Part of a small language model's weights.
Architecture: LayerNorm before each block, no position embeddings, biases, tied embeddings, ALiBi.
Each number is 128 + 32 x the weight over its row's rms, rounded and kept within 0 to 255. Layers, rows and columns count from 0. The size above them is the row's rms in percent of the matrix's.

# layer 6 MLP up, 640x160, rms 0.136, rows 21-63, columns 0-79
size [ 81 103  97  99 107 131 105  89 102  93  96  99 117 111 104 103 123 101 104 103  99 105  92  99 105  99  99  99  96  93  97 106 103 107  98  94  97  99  91  85 106  98  82]
[[211 112 147  70 163 134 164 109 153  94  92 115 134 136 109 146  58 153  95 130 139 165 141 127 147 161 126 112 135  99 162  93 146  88 162 114  65 165 137 146 106 166  92 124 110 186 149 118 144 141 146  93 204 124 143  91 164 127 103 142 144 141 119 113 158  98 105  76  97  88 168 157 149 128 154 118 131 120 166 165]
 [112 160 137  91  59 156 148 173 112  98 110 116 164 127 101 110 138  94 136 122  83 120 143 112 115 133 136 133  65 104 111  63 147 145 173  99 108 126 156 155 179 156 112 105 131 148 154  54  72  97 126 151 201 149 163 112 105 129 145 128  53 147 109  86 125 101 159 136  80 119 101 144 149 104 135 135 146 141  85 151]
 [143 130 130 120 115 115 139 148 156  55 170 152  95 155 131 157 114  84 155  44  99 165 107  76 107 121 175  97 124 136 203 142 157  94 100 144 134 138 169 133 166 120  81 136 164 114 139 106 177 102  95 104 108 144 179 110  97 175 133 184 150 122 184 208 124  27 154 159 166 183 102 183 139 151 109 124 154 116 135 131]
 [100 114 138 153 144 125 139 143 136  66 151 105 117 124 142 120  87 149 145  93 162 180 101 123  87 114 147 103  86 149 129 171 222 155  82 137 101 148  99  72 134 131 114 128 164 112 173 169 118  96 110  62 114  59 119 157 191 179 103 124 155  90  81 147 123  78 149 126 183 163  94 167  81 139 145 116 103 137  62 125]
 [ 47 116  78 118 165 119 121 216 155  92 119 109 140 160 137 135 115 128 159 104 188 114  99 115 150 136  65 155 120 140 127  92 146 224  86 100 136 131 181 131 213 145 119 116  94 105 124 104  74 103 132  89 114 138 149  50 156 109 113 157 151 119  78 154  81  91 128  93 156  89 152  97 140 111 145 132 206  66 148 154]
 [172 137 101  83  90 134 146 117 143 181 174 142 111 157 119 168 173 125 137 188 119  81 116 113 127 173 135 106 125 103 107  90 104 124 136  86 127 132 134 153  95 168 157 123 109 118 149 100  86 118  94 148  98 138 102  66 155 204  83 131 123 159  82 200 109 130 135 133 173 103 158 163 128 126 111 157 104  60 125 144]
 [199 155 141  90 179 102 195  83 109  81 124  88 153  98 142 169  95 131 138 143 139 102  54 126  80 192 113 149 167  94  99 120  84 163 114 151 156 126 146  88 106 129 100 150 130 125 150  64 153 154 161  89 132 125 113 119 155 151  87 153 109 102 191 132 130 114 196 158 177 142 139 171 121  98 117  88 124 112 105 164]
 [149 144 162 154  67 165 163 149 111  95 124 150 134 105 132  75 117 155 130 132 154 110 112  86 122  93  88 141 152 183  89 122 146 136 155  70 143 153  33 109 190 133 122 177 174 124 104 161  87 176 188  77 116 129 145  88 179 154 157 105 137  93 111 117 150  78  99 117 132 128  84 126 101  95 139 125 174  83 109 132]
 [142 124 159  92  79 137 114 137 149 106 127 175 115 145 107 128  92  90 142 120 118 137 170 108 106 175 100  58 137 128  73  59 144 189 100 154 166 157 140 113 120 106 132 101 100  57 130 151 161 121 161 111 128 136  38 157 125  98 134 111 131 179 160 132 124  91  59 136 184 149 108 147 127 115 105 146 144 127 175 132]
 [125 110 123 150 214 183 104 105 162 125 120 144 112 127  50  68  90 147 142 154 124 132 108 140 112  59 131 125 113 150 154  90  92  67 133  55  92 110 140 105 111 161 121  97 164 155 149  41 109 128  97  91 163 144 124 173 142 123 178 144 142 141 175 110 168  85 154 146  93 166 124 194  99 126  93 117 116 131 126 135]
 [147  48 133 119 137  98 100  82 124 152 126 177 188  93 136 141  98 141 205 123  76 124 174 147 173 129  73 126 141 136 118 106 136 105 112 151 163 185 112  85 167 174 142 100 154  79  49 175  87 105  87 121 101 117  95 130 118 143  97 135 123 109  97  96 136  73 119 105 124 126  73 186 157 138 137 115 144  71 127 148]
 [169 120 221 125  91 151 124 147 122 176  98  99 167 117 121  99 176  45 167 111 164 127 133  91 181  86 183 177  55 141 103  97 118  94  98 132 167 102 137 130 154 133 105  47 129 113 187 122 154 110 140  54  96 107 138 190 139 123 109 163 147  92 136 144 110 176  78 108 159 145  96 151 109 107  48  91 104 131 119 140]
 [182 130 135 134 149 151  98 130 101 137 128 139 142  67 105 189  95 118 160 150 175 105 142 113 237 132 169 133 169 115 128 124 137  68 128 154  97 170 130 113 102  88 129 126 116 136 108 159  47 148 104 158 107 122 148 159 174 123 129  93 112 163 141 145 104 197 109 134 140 102 173 130  90 141 110 162 119  74 136 118]
 [106 126 104  54 161 151 187 156 162 104 163 113 157 199 119 118 166 109 130 113 135 112 145 171 132 169 193 133 151  83 100 148 174 107 168 127 155 160 140 160 121 143 114 148 121 120 133 130 106 124 151 101 118 150  97 166 152 122 132 100 148 148 149 161 133 152 121 101 180  90 167 252 104 165 159  56 106  71 143 100]
 [139 126  77  32  79 158 121 141 136 153 149 136 171 102 153 105 122 137 119 143 135 147 183 136 152 108 123 146 162 129 128 133 100 172 120 141 104 110 144 139 105  90 149 115  73  97 186 153 167 167 171 168 160 231 157 124 128 164 128 110 132 151 197  97 139 126 172  92 117  88 133 122  81 115  96 104  96 117 190 142]
 [109 148 147 101 170 128 129 160 176  56 135  93  67 156 117 105 132 170 128 106 128 131 115 150 142 105 145 110 166 202 134 203 148 175 143  83 170 155 115 102 151 143 125 122 135 115 182 154 139  84 170 107 150 125 127 143 112 101 111 125 162 153  92 109 158 142 134 132 134 137 187 188 112 104 144 125 137  97 104 140]
 [132 177 106 100 161 148 112 149 115 162  88 175 129 112 121 144 144 142 128 192 101 142 101 138 165 134 100 181 153  70 108  74 152 110  89 102 101 141 112  77 130 116 151 110 111 145  91 102  74 117 155  79 140  89 152  84 100  63 127 152 118 145 158 137 127  76 140 101 143  69  81 137 152 104 141 212 160 177 126 135]
 [129 111 151 173 192 131 161 148 154 112  82  98 131 173  95 152 174 124 167 164  86 160  92 125 116 137 120 193 136 108 161 184 100 182  86  95  91 183 161 120 115  77 136 134 111 127  37 154 114 115  71 124 155 132 129 143 111 152 124 139  88 127 146 166 157  74 122  99 145 137  58 117 142 133 116 122 154 136 142 108]
 [108 102 125 201 112 158 115 156 138 102 115  86 115 112 157 119 104 133 139 143 147  92 147 120  56 134 127 162 170 142 124 118 156 154 119 135  87 138 175 130 181 119 113 108 139 185 162 108 133  75 100 141 102  70 123 110 190 130 167 108 109  86 163 100 147 136 177 121 185 140 178 134 134 104 148 128 153 162 127 105]
 [ 65 136 165 130 145 134 117 108 158 155 143  83 153 126 110  64 165 108 138 122  97 113 168 110 183 129 140 158 169 154 118  78 116 217 111 143  71 136  98 148 130  65 128 139  96 124 118  83 144  81  82 118 137  83 124 139 174 166 120 186 148 172 102 101 168 111 184 136  95 142  83 126  97 124 132 175 160 118 162 119]
 [104 174 124 152  46  85 104 108 143  68 105  68 205 164 161 141 167 112 154 114 164  62 132 119 145  79  76 113 139 107 118 107  72 164 136 160 165 125  96  87 175 164 137  95 128 130 146 119 153 137  81 148 119 100 141  89 164 127  84 141  84 139 113 180 116  89 157 146  91 122 140 165 144  93 185  90 109 155  81 118]
 [125 162 178 109  88 148 127 114 113 137 134 140 116 124 174 134 137 138 135 123  94 120  93  68 156 124 128 122 194 104 189 100 137 133 144 128  88 142  24  85 168 100 146 116 110 193  77  99 119 134 143 129 131 113 135 155 103  96  76 117 186 100 137  82 152 162 182 120 114 121 181 127 166 154 100 143 157 134  85 149]
 [126 107 165 125  60 151 149 147 148  82 145 176 131 167 143 171 150 147 149 156 145 116 104 132 145 135 134 108 124 196 105 105 116  95 103 133 141 139 117 153 143 100 150 120 166  78 111  51  97 152 130  95 110 153  93 101  96 111 146  87 130 168  77 143 170  88  93  23 140  66 143 128 116 202 105 163 178 116 135  99]
 [ 87 105 124 169  97  76 164 104 150 168 137  99 173 135 127 102 114 134 148 100 144 108 154 169 157 132 135 154 150 140 146  85 153 128 166 129 115 114  95  77  98 108 166 111 122  61 175  89 125 141 136 143 168 118 163 113 151 111 174  99 123 201 129 174 154 184 112  68  77 172 142 167 162 114  96  68 116  86 143  97]
 [159 195 144 112 163 182 123  96  89 129 193 135 151 129 141 169  91 171  84 169  59  74 103 150 147 118  92 133 111  96 140 106 123 133 140 130 134 153 104 142 134 161 162 154 118 122 100  94 140 195  98 115 151 132 115  70 129 132 107 103 102 182  66  82 168 135 125 181  88 141 136 162 111 138 150  87  91 133  80 181]
 [155 100  91 132  66  75 155 122 123 131 157 110  70 159  78  67 149  86 147  95  89 159 119 198 156 125  94 131 166 131 194 106 163  36  94  72 154 133 140 164 123 124 104 147 153 101 137 159 124  91 107 178  63 125 105 123 145  81 171 118 123 181 132 152 145 126 162  76 115 142 157 136 151 119 159 149 118  71  89  87]
 [128 140  86  53  95 124 142 101 201 145 173 124 144 135  97 127 106 110  88 120 111 131 106 175  95 150 135  87 127 114  93  84  72 131  82 141 180  91 110 140 154 143  97 137 143 138  93 116 104 120 162 114 139  84 130  93   0 121 101 160 165 117 105 119 139 144 173 148 118 111 142 159 114  98 131 182 164 106 157 115]
 [103 152 137 159 131  79 132 118 143  81 169 123 107 143  90 121 146  95 114 128 149 102 145  96 133 171 181 124 136 135 176 155 105 104 118 157 182 138 112 145  78 132 134 151 162 136  94  80 165 128  67  88 107 188 198 144 158 117 140 149 160 138  84 213 110 191 185 140 145 126 121  88 144 104 109 112 100 171 149 144]
 [109 140  95 140  70 108 166 165 121 116 134 137 134 128  65 183 126  59 121  78 128  97 181 138 128 109  89 160 143 108 141 133 145 154  97 156 144 130 116 173 152 153 111 140 116 141 123 105 141 150 152 155 113 197 131  61 164 113 102 172  82 145  68 151  96 128  84 153 152 114 163 125 128  89 151 128 121 108 131 107]
 [ 92 125 132 163 123 162 112 117  63  95 134 178 117 111 130  46 113  64 125 141 117  81  99 113 120  94 139  60 129 159 109  88 173 123 115 157 115 139  89 113 169 154 120 121  62 124 137 115 139 151 180 186  99 104 144 114 140 132 123  87 140 183 199 205  87 101 137 107 108  98 152 138 125 113 142  98 118  85 110 108]
 [175 133 110  94 149 172  91  93  97  87 105  64 160  79 133 178 163 163 107 162 142 110 109 108 113 101 190 134 125 109 151 150 171  87 130 201 139 147 124 163 158  95 123 117 140 111 113 155 139 144  66  76 113 166 146 106 110 208 173 186 154 104 135  89 140 149 134 122 117 107 127 184 140  97  76 168 115 163 104 112]
 [ 73  80 106 137  88 187 133 117 109  60 132 199 163 100 113 153 175 183 141  93 119  57 118 117 171 178 177 109 165  70 152 139  99  87 114 129 189 135 123 104 177  60 132 159 132 120 157 131 100 132 139  88 130 160 171 131  90  56 128 106 163 111 115 165 130 132  96 168 119 140 141 141 187 146 121 142 184  97 142 141]
 [ 96 126  99 177 140  76  91 138 149 210 112 135  66  90 132 137 138 135 132 114 202 125 115  79 149 135 108 141 181 136  62  76  87 170  71 189 101 147  52  74  83  81 167 142 146 120 106 153 109 147 149 129 141 150 173 132 128 115  78 161  69 108  87  66 143  88 143 191 157 135 105 203 157 110 111  59 156 128 119 165]
 [180 125  76 123  82 113 127 149 160 147 137 130 190  81 145 114 140 157 137  82 135 125 163  80 132 182 175  96  85 122 130 176 122 115 131 144  56 105  62 135 116 147 107 171 129 160 133 174 152 150 135 155 159 145 126  85 123 181 101 153 108 126 175 187 180 112 114 162 173 108  86 151 103 172 153 103 145 195 142  95]
 [122 125 164 147 135  88 153 114 132  84  95 150 187 101 125 131 120  93 138  84 120 141 141 117  84 107 112 163 118 163 187 170 141 101 144  80 112  53  77 110  79 121 114 133 107 163 187 120 148  61 143 123 114 180  73 116 159 150  88 121 145  80  87 125 141 194 190 129 147 115 165 123 140 125 150 125 164 116 119 155]
 [191 123 135  85 135 117  70 126 140 112 191 165 121 172 143 149 166 145 157 150  98 128  98 195  59  74 123 146 153 101 109 131 117  88  83 149 137  89 126 137 117 157 170 120 131 112  79 119 129 140 142 117 104 121 117 125 159 122 158 106 119  86 137 135  89 149 204 108 136 108 110 172 106 157 148 143 150 206 150 112]
 [133 140 137 180  98 168  80 166 128 144 123  78  90 158 180 101 126 129 127 138 167  93 125 103 120  66 101  73 149  85 153 163 120 134  78 162 162 164 197 156  81 111 129 156 104 112 100 153 132 156 162 130 118 204 129 108 139 123 123 150 113 105  99  94 148  66  78 178 104 119 151 121  90 147 119 148 180 124 115 140]
 [118 110 104  88 163 149 135 153 145 188 148 113 114 129 110 114 169 109 132 137 145 140 110  89 161 183 208  91 123 116 143 155 114 160  97 145 109 167 110 101 141 124 114 151 134 102 122 113 125 146 130 166 233 117 143 129 128 106  90 131  88 174 138 119 162 147 109 104  65 115  74 107 175 106 119 148 121 132  85 166]
 [103  78  89 157 168 154 145  85 126 164 147 150 133 174 101 108 171 110 169  91 114 162  93 174 175 160 167 137 129 133 127 145  73  86 143 159 164 172 155 143 149 190  96 160 166 116  53  98  92 131 175 118 151 145 174  75 134 109 108 169 155  96 184 140 185 184  80 163 178 163 107 107 104 106  73  94 158  90 101 123]
 [105  80 144 107 181 159 103 130 129  58 143 127 177 190 129  98 153  97 130 108 108 127 162 120  94 186 105 150 130 118 122  77 138 129  98 127 108  86  98  80 150 161 171 123 140 128 109 137 167  88 213 151 155  75 111 132 165 156 150 111  63 141 161 128 113  84 140  95 171 169 198 120 160  90 144 142 175 115 167 117]
 [149  43 162 109  64 126 171 195  87  94 162 177 127 151 173 118  70 137 129  60 157 102  62 115 105 111 102 119 116 138 125 126 127 150  98 164  84  97 121 128 125  85 211 110 124 143 135 105 144 138 135  99  94 147 183 144 134 119  86 104 175 164 104 109 150 198 100  91  61  85 138 144 115  86 117 130 143 110 163 191]
 [124 106  71  85 135 124 177  87 119 117 141 136 108 161 120 123 177 164 153  81 136 165 144  89 107 104 129 172 142 127 194 149 133 111 123 122 121 144 127  92 190  56 125 103 227  86 119  69 160  88 219  88 116 101 152 109 105 119 112 111 103 134  78 141 137 131 179 105 114  98 157 123 103 148 101 130 123 124 178  98]
 [ 83  83 160 129  86 108 126  76 118  94 110 102  81  93 135 152  74 128 108 141 115 179 167 106 196 156 181 192 199 185 104 119 153 112 143 111 107 100 122  90 130 178 146 142 149 126 115 203  93  98 175 115 116 155 146 185 136 142 119  78 181 177 190 149 162 117 179 143 105 130 123 111 139  57 127 105  76 141 129 149]]
# layer 6 MLP down (transposed), 640x160, rms 0.141, rows 21-62, columns 0-79
size [ 81 108  96  95 105 121 105  94  98  84 100 108 112 106  98  90 102  98  88  96 102 100 103 108 100 100  99  96 101  92  99 101 108 104  95  95  95  99  87  88 104  87]
[[ 62 124 130 146 142 136 105 134 134 117 180 115 126  71 134 144 175 184 130 110 143 131  84 114  97 100  92 148  79 189  99  31 123 160 136 144 178  59 107 103 190 101 159 103  83 116  95 125 169 143 156 135 160 108 117 130 174 112 104 146 106 172 129  84  86 137 123 115 151 133  81 108 155 152 161 111  90 107 125  90]
 [145 116 130 107 136 136 104 144  99  92 141 121 101 125 104  92 109 153 118 109  90  91 136 114 119 185 130  95 105 104 147 143 124 120  89 142 136 100 184 152 107 117 115  96 115 142 151 131 133 181  99 159 149  94 203 170 130 152 152 154  88 122 129  62 142 131 159 132 101 126 106 117 161  68 141 123 106 190 117 136]
 [127 114 177 128 145 161 116 118 111 175 104  59 106  95 141  52 160 128 144 204 116 115 109 138 133 102  77 173 128 136 115 127 126 121 138 169 104 122 121  95 135 127 178 103  69 132 108 137  85 140 116 135 132  99  93 104 105  86 108 127 131 127  59  81 136 184 133  83 114  66 157  69 130  80  73 157  73 180 131  94]
 [105  94 127 145 164 199 107 119 152 151  77 157 105 108 174 153 128 140 162 177 118  46 118  88 109 139  69 150 100 121 160 144  48 123 167 140  93 166 151 135 135 142 134 119  77 163  39 142  73 171 115 137 169 147 130 105 113  80 123 100  99 158 141 105 113 143  95  98 145 110 162 138 173  73 121  99  67 129 151 175]
 [ 98 150 124 111 187 108 120 124 140 195  93 143 196 138 152  96  67 162 147 155 136  90 116  77 104 160 151 108 196  89  90 109 113 138 125 116 127 135 130 142 138 145 152 105 123 101  57 130 136 123  55 122  85 131 190 129  54 112 109 112  92 115 103 147 109 156 143 117  70 116 109 164  97 141 113 196 185 167 146 134]
 [212  93  75 105 132 138 151 114 103 209 183 171 134 180 168 148 157 135 100 177 133  97  95 110 115 146 146 126  82 125 106 114 122  40 128 118 125  80 135 202  86  86 134  94 127 130 112 139 149 137 113 120  69 179 171 138  90 150 138 129 106 152 145 163 126 134 106 132 154  81  91  93 148 125  94 159  85 106 162 116]
 [120 190  72 138 125 167  74 101 104 118 105 115 112 100 187 102 116 174  76 162 118 107 111  89 195 173 120 124  55 134 137 135 126  88 159  75 138 118  93 162  85 142 140 117  88 124 142 121 179  63  92 133  52 134 112 147 107 118 187  88 200 136 135 182 147 129 143 157 133  63 148 109 173 143  57 100 124 152 109 139]
 [186 111 132 163 139 134 103 101 100 129 185 146 141 149 156 149 107 103  85 181 134 158 109 128 113 122 103 146 123 160 118 115  87 111 154  98  93  90  57  61 108  96 151 158 110  98  57 180 219 124 143  65  88 130 104  76 137 130 155 126 135 146 138  78 115 115 152 129 120 126 128 184 133 106  99 152  81 137 101 105]
 [ 86 140 131 123  98 139  59 130 139 149  86 113 132 130 188 159 133  93 100 168 157  92 117 180 108 102 170 109 121  97 140 143 111 129  95  96 109 129 129  82 197 157  30 144 101 149 108 188 137 182 102  93 197  80 123  96 128 153 118 121 160  65 143 124 140 182  86 137 139 124 116 136 142 126 137 114 160 144 160 145]
 [133 151 140 103 111 110 185 145  95  60 153 162 125 148 163 211  63  84 122 124 163 150 154  81 134 155  90 140 125 150 169 111 163 207 127 145 109 131 147 144 123 127  94 156 184 162 149 194 113 144 129 133 186  56  87  90 133 162  36 113 122 104 128  80  77 128 139 101 174 125 135 101 117 170 113 144 140  99 135  76]
 [ 66 142 105  89 172 132 135 112 118 112 122  93 111 139  69 129 151 110 101 114  62 102 142 159 109  94 126 131 157  97  93 115 143 139  90 103  91 151 149 104  83 102 114 102  75 202  97  67 175 171 160 140 184 125 101  80 146  73 106 111 144 190 144  99 107  85 136 122 108  93  44 103  88 170 109 173 145 100 111 101]
 [ 87 162 156 131 104 109  85 100  77  42 176  96 117  99 133 152  91 150 135 137 110 134  89  93 135  96  80 134  90 113 168 114 142  93 105 148 145 146 113 138 109 141 141 131  85  83 141  63 180  98 121 113  96  73 153 173 169  67 145 112 120 127 148 125  94 231 103  98 122 133  91 112 122 110  99 110 144 136 183 124]
 [109 118 152 101 162 124 102  98 131 142 122 111 123 115 116 113  60 205 145 165 117 101 154 146 177 136 114 120  67  98 142  87 120 109 167 142 112 164 105 151 129 103 105  92  34 144 164 193 101 145  93 137 140 128 112 136 156 119 170 102 102 102 146 102  57 153  73 177 173 161 137 132  78 165  63 130 153 129 142 147]
 [132 104 136  81 173 100 192 152  71 172 167  45 118 113  88 113 153 167 105 125 144 114 152 172 176 174 172 125  69 119  73 115 136 116 156 101 131  84 156 111 144 128 119 127  70 128 119  78  87 127 129 181 110  91 141 105 149 127  62 109 166 122  93 114 165 131 113 154 115 127 124 147 108 142 130 191 137 152  62 114]
 [144 148  74 153 160 143 162 113 190 126 132 111 158  76 220 137 147 164 140 129  69 127 105 105 125 175 174 126 120 124 174 128 122 130 148 150 135 111  87 110 116  99  99 101 113  61 158 142 131 138 105 125 108  79 133 130 123  98 124 167 146 124  91 153 120 141 100 128 121 130 164 163 162 113 141 126  85 161  80 114]
 [135  91 152  89 111  78 121 124 118  78 102 168 132 126 154 165 134 125 149 104 164  87 132 113 123  88  94  56  70 168 150 129 143 152 139 178 114 103 137 136 128 178 169 172 126 134 124 140  43  74 113 152 121 229 139 141  77 131 136 107 173 123  97 145 119 125 155 102 152  99 149 143  93 155 157 100 125 138 137 142]
 [126 163  93 121 139 104 159 118  81 216 113 157 154 122 109 140 109 118 155  92 153 124 119 154  97 105 100 134 131 114  80 130 133 100 123 169 111  47 126 131  95 130 115 152 120 137 181  96  97  91 129  64 156  66 119 130  83 129 108 160  94 114  84 119 106  93 104  86  97  99 129 158 169  89 101 189 159 163 121 168]
 [142 157 129 132 111 182 114  81 141  88 156 107  83 121 123 102  84 192 126 121 163 109 158 104 118  91  98 113 175 129 110 139 168 110 189 133 179 139  85 135 148  73 126 144 176 190 163 120 152 145 155 109 101 139 114 133 118  89 100  58 191 106  86 124  76 115 110 183 121 151 139 142 126  66 109  96 155 115 106 112]
 [145 162  78 130 147  81 126 100 115 136  98 112  97  36 150 142 128 108 143 104 158 124 117 119 119 104 160  99 168 148 124 111 136  86 134 110 107 120 124 152 119 201 171  72 106 144 132 167 168 113 184 141 115 125 176  93 220 122 128  77 136  66  93 116 137 117 120 152 135 144 113 132 141 143 134 157  87 146 169  77]
 [ 85 165  81 128 147 106 134  96 156 157 198 165  95 140 163 124 141  73  98 124 172 153  99 101 122 108 126  87 118  95 111 158 125  92 197 143 145 107 180 162 137 159 101 112 165  96 129 153 143 110  98 117 153 186 112 181  87 194 125 120  78  94  99 131  87 144 177  91  83 108 150 158  64 114 147 106 133 136 115  96]
 [152 126 142 119 102 107 138  88 154  82 168 192  70 144  95 142  81  87 102 129  85 137 102 123 131  86 117 160 117 127 112 137 150 183 166  57 158 118 134 102 108  74 150 126 129 186 160 143 142  82 125 188 154 199 120 195 108 146 125 117  69 163 196 137 114 178 127 107 172 203 131  85 133 139 104  97 102 176 139  89]
 [123 164 146 128 103 155 170 133 153 114  88 167  80 169 114 172 159 125 126 103 133 154 115 155  89 126 130  96 116 146 105 163 150  97 130  74 100 162 145  67 117 163 119 195 207 117 175 108 121 125 114 126 133 113 142 144  64 196 157 115 131 149 144 154 107 132 153 165 128 141 173 136 105 135 154 167  86  99 109 143]
 [136 125 204  53  72 146 111  77 100  81 133 163 132 157  94 115 190 163 135 153 130 162  85 128  98 117  54 124 115 103 128 144 147  76 140 101 103 137 114 111 129  82 135 146 146 113 101 135 172 138  82 132 146 147 123  90 130 115 160 141 114  94 102 109 160 121  84 136  80 160 156  92 175 101  73  63  78 114 156 140]
 [132 141 146  79 144 148 132 100 147 121 174 133 137 110 129 124  96 141 160 141 106 117 136 184  89 173 136  66 147 147 118 153 121 171 151 158 144 142 110 179  77 114  86 114  66  85 147  95  51 152 171 101 153  89 181 113 168 124 199 207 110 115 105 136 170 126 122 143 148 105 131 108 132 139 111  65 158  97  96 105]
 [160 185 114 141 164 147 146  58 136 125 162 165 120 154 147  71 129  85  93 159 205 101  80  85 125  66 130 109 121 145  97 137 141 109 138  66  79 127 106 148 140 126 166 154 190 120 116 142 140 139 158 172  79 131 122 148 134  76 133 143 132 125 105  97  78 102 116 171 107 115 113 181 121 108  57 144 106 126 132 194]
 [144  95 132 125 131 119 169 121  95 130 154 102 154 103 121 106 132 125 100 171  71 111 172 141  97  85 100 150 148 134  32 145 102 132 210 163 120 149 148  72 128  64 149 175  95 216 115 173 145 174 148 122 138  90 159  97 128 158 102 158 160 116 127 162 107 130 136  99 101 203  85 143 149  81 115 148  95 142 142 107]
 [147 102  64  77 114 197 134 107 133 174 218 128  88 136  66 111 111  97 102 173 110 144  59 177 123  97  80 174 147 132 102 132 115  99 173 164 197 104 130  98 116 101 103 101 110 135 144 129 134  83 107 139 113 114 103 171 128 108 137  90 108 146 178 186 110 122 147 131 105 151  96 117 148 109 131 109 146 117 145 154]
 [112 128  77  93 128 139 126 142  92 135 142  74 190 141 118 144 146 183 143 142 129 118 127 118 132 103 124 130 106 154 118 117 106 122 135 100 124 145  97 124 143 120 135 106 220 137 116 141 175 140 129 154 101 117  71  76 128 116  76 120 126 131 173  62 130 161 107  98 157 179  90 146 159 153 116 119  91 152 108 116]
 [100 133 148 158 107  99 122 154  85 124  94 152 117  80 137  79  91 104 151 122 165 130 199  94  99 195 147 105 122 133 157 106 162 124  74 143  92  89 120 192 122 159 133  98 113 107 117 103 145 145 146 157  41  85  96 115 107  74 137 151  79 144 197 160 154 140 153 141 127 114 144  94  94  73 211 122  89  86 123 143]
 [160 133  81 118 133 143 104 134 133 177 153 118  86 140 115 185 120 130 140 123 124 117 137 170 167 128 121  89 131 147 111 123 218 103  75 144 135 122 112 162 132 147  97 136 215  64 158 107  47 127 157 132 115 128 100 167 134  54 156 187 106 213 157 100 196 126 158 168 121  98 140 129  91 111 171 101 129 102 171 109]
 [152 163 163  78 198 131 144 143 173 105 133  99 159 132  85 139 146 112 102 192  54 151  72 161 103 118 104 111 109 122 149 148  67  87  91 125 157 106 115 150 135 109 150 111 104 172  90  70 138 157 138 129 193  68 148 115 159 128 174 129 102 121  81 127 161 135 109 163 149  59 105 141 153 103 143 135 103  97 129  97]
 [101 100 114 149 131 167 141 132 138  88 157 128 104 144 143 111 145 159 124 114 112 109  81 107  97 177 143  90 115 149 150 160  97  88 182 200 127  65 186 183 140 125 164 145 150 137 130 106 141  63  95  97 136 132 167 103  15  85 169 134 123 129  83  99 129 166 184 135  70  97 153  75 184 111 147  34 106 121 106 118]
 [122 149 128 122 166 120 141 182 140  71 130 155 126 118 114  81 135 124 136 212 117 105 142 131 162 126 164  79 147  93 136 144  67  75  29  71  98 125 127 120 124 127 138 190 134 166 143 131 154 108 144  98  91 140 118 173 127 125 122  99  58 143  98 160 150 169  95 118 145 125 121 148 136 148 179 158 179 169 174 131]
 [150 109 108 129 144 145 114 178 100 161  57 132 152 107 103 118  99  67 162 168 120 117 109 131 136 111 116 190 204 140  93 132 139 135 125 168 144 154 106  92  99 159 235 105  63 134 168 126 134 165 168  94 122  55 141 105 124  62 178 159  86 106 195 148 185 142 132 131 101  93 135 127 144  60 149 193 130 131 108 102]
 [103  98  98 139 161 176  96 119 152 117 153 116 106 158 132 141 115 112 135 165 215 138 157 169 157 135 172 123 130  92 140 108  68 156  89 133 121 118 160 146 139 121 142 126 194  87  73 131  85 172 101 157  89  95 163 138  99  95 136  96 107 130  75 143  86 125 150 130 146 154 112 154 146  94  51 133 132 146 134 122]
 [108  99 160 137 135 139 170 117 161 174 164 143 122 120 138 111 157 113 174 157 172 143 114 120 138 168 179 102 175  94 122 118 151 117 179 112 132 136 143 154 110 115  80 154  64 118 131 118 130 128 105 125 105 152 152 140  96 189 146 130 115 118 140 100  94 118 115 113 179 112 158 114 114 117 121  89 151 163 138 107]
 [102 104  74 153 168 187 155 162 219 156 121  86 154  97 120 126  79 131 126  87 172  89 164 123 132  96  88 108 157 129  77 159  95 132  59 211 172 158 121 129 119 102 139 132 136 141  71 180 122 138 108 111 137 179 165  99 150 102 143 115 136 147  78 172 155 140 163 135 143 125 147 121 139 138 126  90 160 122  78 178]
 [ 82 168  99 107  82  63 113 118 157 161 134 109 156 145 154  86 179 114  97 133  90  86 154 140  99 130 120 117 112  93 143 164 162 111 134 163 108 150 112 134 114 131 144  99 253 147 134 109 114 111 143 126  73 128 163 136 187 115  77  76 124  91 166 126  92  51  79  98  89 111 126 128 114 132  95 104  88 151 125  88]
 [157 146 110 155  93  90 157 102 194 103 123 124 162 148  81 206 125 185 114 140 169 102  90 114 104 163 102 129 119 121 164 127 113 141 164 133 106 151 145 174 159 107 150 122 101 142 149  99 156 106 141 116 108 192 100 102 106 155  92  96  99 144 180 103  84 147 125 143 144 138 131 168 146 138  69 148 151 162 148  91]
 [138 104 179 105 101 119 142 111 173 179  82 119 103 111 137 182 128 180  88 184 107 143 143 149 166 133  88 122 152 159 136 111 143 173 175 107 126 192 178 115 141 107 121  99 130  87 158 115 125 156  44 123 128 160 109 137  82 138 114 115 148 161  97 166 165  96 188 100  78  88 146 210 130 171 160 149 128 122 135  98]
 [132  99 129 113 170 179 101 108 172 145 134 171  93 125  79  96 128 158 149 151 161 148 135 124 141 107 158 164  69 136  86 116 124 129 126 184  89  89 129 148 172 138 167  91 102 123 159 118 150 202 183 104 116  90  92 134 149  97 144  88 110 125 119 109 133 135  87  97 188 114 146 174  84 101 114 151 142 172 116 208]
 [152 150 131 190 130 114 150 153 147 134  68 154 140 142 113 126 154 149 125 163 177 106 139 170  95 179 177 157 117 112 111 181  79 167 116 185  86 154 202 134 143 169  91 173  84 162 106 166  54 121  86 155 182 134 205 137 129 151 168 157 179  96  93 143 160  99 137 130  91 136 105 150 169 148 145 110  88 112 142 138]]